config.toml
vocab_size = 9090
norm_place = "pre"
init_std_o = 0.0442
init_std_up = 0.0442
optimizer = "adamw"
weight_decay = 0.17
max_steps = 4261
Each number is 128 + 32 x the weight over its row's rms, rounded and kept within 0 to 255. Layers, rows and columns count from 0. Numbers have three digits each. The size before them is the row's rms in percent of the matrix's.

# up: layer 2 MLP up, 320x128, rms 0.0619, rows 315-319, columns 0-127
# down: layer 2 MLP down (transposed), 320x128, rms 0.0604, rows 315-319, columns 0-127
# gate: layer 2 MLP gate, 320x128, rms 0.0623, rows 316-319, columns 0-127
up315 124:150110140165167138121203098109113087175116094141148138096151116141095134102152145157107134103100158138115173197121069120136068151138133142092097177123113112108115091075134119157130121068149139084150168117167155148152116117107155160129148104118141130137161074160083151181091120164146153120139167104180095129161138085189169092150118134063122181129128139117100186183251150172089105140126
down315 126:193120128167152126096174106129093064163110120171123120107133095141107145123153160140104121162125208143113164161104091127132096131149134143099066158115145085128086112074101127168145104074168114088135163116139155163140085087099145138110168113100146170150166074167094157144132114141143112114169153065169111142185160079155173081160130148107163181110172152157166176136238156147111104134137
gate316 106:169087147127135124120113125138151124193111180155104078133130159159132159101135073116136115074101141143118078117149113131154129163120088133080062107104108058096111131148177136095129116137154124123158118124090086213182132084067177113171103148077087097209165105131128156173119119115165126117158118128149113090142167116072107095152142129096072135119195082082123171137150172123105060148153
up316 116:157119102121154135096106111109147137139081198150105112160086200118171168120123058126138098129094090081133075099132157114123156074092147155104061128131167092209134152151136074063115130176129135141105109157093108178118152122084184175152148185087090117161164128153166213153130104117151082128128153147175139131111150149071096142094129082142137072107150127120146129084124137109112089120158
down316 120:118148091124147118111130104143141106111122180124113103104073165133163162148137159169080115188120100085132106058127179158107155063076124170157130141139168163191171153095137049066080181142091110176059122162114137111078092133129141169091166161122109143107140154128163169115115129150133114077135155148146163138137090162108119161103140080159110093104092105110121144055130072091077139096148
gate317 111:118131091170108152141166101190154143130123156112145162141137090127189146144154146185120092120155097149103062169110162155152138076133114111111113096126095143159148132151143124086171098120108141065159066120069135142138139112135169116183097137099092146076103104124155110183073113062091181107131074190154115129116127134092082053163127106117155189066146135145118200178110133134104136083131
up317 106:128103175110118104133071185135149126136132067143116121147062158154083067094103125111143212082087128108068161098151101126061152160081136103157160155151127124123102111158078163151094084148099109198095112112143139102140124118105084171133150078082144113144129119096146108114180089153120095144164103068127117146159109089115172175152128147147130092187120111084091096118070156140131111188077
down317 095:132118113149130135158176168187138158109116131104160165143117104123193140113147156180115123100156060174076052168100142134127148090129096123102150094166116157108118149178132166058134062148088134068115070093115141117139165120092131154147134135077117149054121098147155134148098080106100182135195108186160089117124139093120095069163113120109184151109128154147131206147125147126113150096154
gate318 102:214103105097150159164088127152129157126149142087144165101192120120130119124110085080133112154134138146097154129108154122116136102140109106103141146090133168112163073113119166020096183117157102123146130112144149083099113157163077135123129156117091148105070134171102161128050157148139174115115116124188109120185171154159110052153066109189099115079123135135137164095112112157081117189104
up318 095:155145071096194159137088146136149154113152140088150128064155123103143118140163112130140062200144145123114141070104129127153088126095164132156125086100179156134158082131164135070139155171165126124091151139123145120063119179157107090151082179138153147123103113095104139094122179172127148140055192154115111142164096139139102048147158151154126092049126103148113125113124153200102090167109
down318 092:126121097191098107141121113092074060183181109136131117131114222168137099196141137183115117185106113124136117147146149122116102140134120174089098139123131118164092163136169090161155103154112128157101137115105128132151080055166198121070100072174166111092148154102132121091124119114125160072115107154075083122099085117153143177089208163133110108137087129163136087098133129106158097125154
gate319 100:150159144168168148124154172182157073137098090143140166128133149156125099098180076123138176134127109119132089100113081126124133113212169151093142121169105156125062152181141136144076158145097132174151174158169152158140112090142129134134112076075098128146125103094141147215192121168113139119116103107130122077122145150158069137148147097121076092193097090122143114126037078147154102120150
up319 105:122086167123123110092098105133138165197105189133097090148153107144059122130077165113133118139190137180097167086131169141147148154081106047173125125101083089120071134119135203092184102144125089100141106071171113158160088134129139091105114110165166125137110130127126139067137153101130140119190140123085150132103114089101213087160114118122111159092134113156104133106167188101096147167128
down319 114:154157160119170148104086191165162122197106145161109145140133111151057102103114118149130168129148102125119130083109150135154191113136155102172121101111082116171013109166128149066111155121103108147166151120184132178141067087120125144139133088128166120149106105114169139129232148113079156121126086106088146109094144129115134091140159126122125161187122096136149124071072134165185132125116